From a checkpoint of a small transformer trained on Wikipedia: RMSNorm before each block.
Each number is 50 + 10 x the weight over its row's rms, rounded and kept within 0 to 99. Layers, rows and columns count from 0. The size before them is the row's rms in percent of the matrix's.

# layer 4 MLP gate, 1024x384, rms 0.0375, rows 521-535, columns 96-191
099:39 54 45 52 53 35 27 55 55 51 46 37 66 61 59 51 36 34 50 54 70 30 54 55 50 66 60 64 35 43 53 51 70 47 58 54 70 34 57 58 61 64 49 49 36 56 40 48 58 55 52 56 76 40 41 56 54 38 51 62 59 40 47 30 30 43 50 55 57 53 52 46 45 60 36 46 35 50 47 56 43 77 47 62 60 74 46 50 49 52 44 46 73 57 40 58
099:67 53 52 60 47 37 59 48 37 59 56 27 59 56 59 50 36 52 50 48 55 44 40 58 31 33 40 43 57 50 52 31 45 48 47 56 43 47 58 42 27 52 51 42 60 49 30 47 42 35 56 68 61 59 52 52 51 47 51 55 53 45 66 47 43 52 31 48 55 43 39 61 60 49 54 40 29 59 74 68 44 68 40 35 44 61 39 42 49 43 47 66 50 65 32 50
097:58 59 62 45 68 64 41 58 48 43 58 44 60 54 42 53 41 44 34 60 61 50 57 53 46 37 40 47 45 37 45 43 32 43 47 56 46 61 53 59 43 34 29 50 51 61 41 35 38 46 61 60 53 52 56 58 58 46 50 48 52 51 38 53 41 43 64 47 38 46 56 60 40 51 47 30 44 61 73 57 45 59 48 37 49 43 43 63 53 58 42 58 62 47 63 43
100:57 52 42 50 61 59 50 47 51 40 45 48 72 47 30 69 39 73 56 50 50 36 30 47 48 40 72 56 46 57 48 53 46 56 42 66 37 58 58 51 70 43 53 44 59 28 61 54 62 39 45 62 42 54 73 48 52 53 54 61 38 57 51 52 59 33 30 34 45 31 53 44 55 52 41 43 59 43 40 51 51 54 38 40 53 47 55 47 59 42 61 69 54 64 43 55
104:36 52 38 53 43 56 47 39 56 54 45 50 39 60 57 49 52 73 50 58 43 43 57 69 36 45 74 59 58 52 53 56 56 38 55 55 50 45 30 57 62 61 46 54 48 50 44 56 51 47 35 69 19 37 55 41 61 56 45 58 64 42 54 50 73 52 37 62 21 52 49 47 56 54 62 58 46 56 67 47 43 47 42 39 41 66 40 30 50 39 45 49 34 43 56 39
097:59 51 52 55 41 40 40 75 29 70 49 48 37 42 51 60 40 46 55 34 39 39 48 69 53 52 49 43 49 46 51 49 35 38 47 55 60 52 61 34 56 49 51 58 53 75 31 57 58 57 54 49 40 44 53 52 38 30 44 51 61 52 72 49 65 55 43 39 56 39 62 35 53 55 48 55 56 51 66 60 63 35 54 55 51 31 48 59 38 51 60 55 45 46 45 50
100:43 57 55 61 56 64 48 53 43 57 57 55 62 42 55 58 48 40 48 59 49 57 80 62 39 60 53 36 50 50 36 25 48 57 57 33 42 44 68 26 60 54 56 47 60 47 50 39 71 53 46 47 46 49 52 49 47 54 43 40 48 57 67 51 67 39 52 59 49 59 50 54 35 44 59 38 56 74 35 35 47 66 71 56 44 65 42 49 46 40 45 33 49 35 47 66
096:41 67 65 48 53 73 35 67 35 62 58 66 45 26 43 43 31 58 68 47 61 55 45 62 40 50 48 52 41 47 34 66 64 54 47 48 51 58 49 26 53 47 32 47 54 52 57 58 52 50 48 55 62 41 37 55 50 61 41 49 50 54 39 42 37 52 60 63 53 48 40 41 66 53 56 61 48 45 61 59 44 42 49 43 69 45 58 55 58 55 49 51 48 55 36 49
100:49 56 44 51 49 54 53 47 55 47 48 60 42 46 48 49 40 52 46 48 54 39 39 47 40 52 52 64 47 45 74 60 53 38 38 57 54 52 49 51 61 55 42 54 57 65 46 46 57 50 72 50 47 70 36 35 43 40 68 70 43 46 45 47 66 34 42 59 62 66 58 38 70 48 60 60 55 50 36 67 50 46 44 50 71 50 56 55 47 50 57 53 47 47 60 29
097:55 73 50 45 67 48 61 34 59 32 42 66 51 51 54 44 44 56 40 74 46 63 47 55 61 54 41 51 52 52 57 43 42 50 38 53 59 33 41 36 54 49 54 44 54 42 39 55 64 36 63 56 40 46 36 54 38 56 51 34 61 53 44 64 59 34 56 47 53 41 63 34 48 63 67 63 54 33 39 66 59 66 37 61 51 39 66 47 36 37 31 40 42 52 57 47
101:49 56 43 46 55 48 44 45 54 47 62 51 56 60 52 52 54 45 36 48 67 42 51 67 42 60 64 48 49 55 54 36 48 46 52 54 49 72 54 38 31 55 31 53 55 54 32 70 51 42 50 33 53 61 43 60 58 46 41 28 21 50 58 39 45 48 35 66 80 43 69 39 45 54 45 60 59 57 35 49 52 49 47 42 44 46 63 55 52 36 58 60 33 49 46 37
095:49 64 47 47 55 57 43 52 48 54 48 67 67 38 51 49 68 35 59 67 43 65 61 66 50 38 67 41 52 55 58 49 40 49 51 54 45 42 39 51 52 51 64 58 65 47 45 36 71 67 53 66 61 57 44 39 63 53 37 63 70 37 48 34 51 54 51 45 57 57 42 49 59 44 52 45 47 58 57 53 51 49 36 49 45 49 39 48 54 58 47 62 69 57 37 35
096:56 44 49 45 39 59 43 32 45 77 52 54 29 42 45 40 48 51 45 50 58 41 56 70 56 54 61 65 61 48 70 41 55 54 47 68 47 57 49 52 32 44 55 61 62 43 61 66 56 65 49 46 44 38 34 38 41 62 58 71 39 47 53 45 42 50 64 63 47 47 49 63 36 39 46 62 52 57 65 37 41 39 58 30 45 62 51 41 50 61 49 53 53 53 26 45
101:60 52 42 57 60 52 51 41 40 59 43 44 41 34 50 48 40 41 43 63 61 40 40 40 57 49 41 45 58 67 43 73 45 50 36 37 54 33 63 51 54 50 36 42 35 35 42 56 51 39 41 74 61 45 63 50 37 48 56 42 57 52 60 53 80 43 56 59 53 53 63 51 46 56 48 40 55 49 50 68 53 39 55 72 46 39 37 45 44 60 59 46 55 40 65 49
104:52 30 32 59 40 54 39 63 40 23 58 39 63 72 33 62 29 60 43 47 56 68 45 52 40 45 48 59 49 65 61 61 49 66 45 48 46 42 32 60 41 44 70 53 60 37 47 50 51 41 40 39 60 54 44 40 42 43 56 52 56 48 43 39 38 60 49 55 49 56 51 66 41 45 48 57 51 44 44 52 28 46 50 40 54 49 45 39 58 62 35 58 30 61 45 55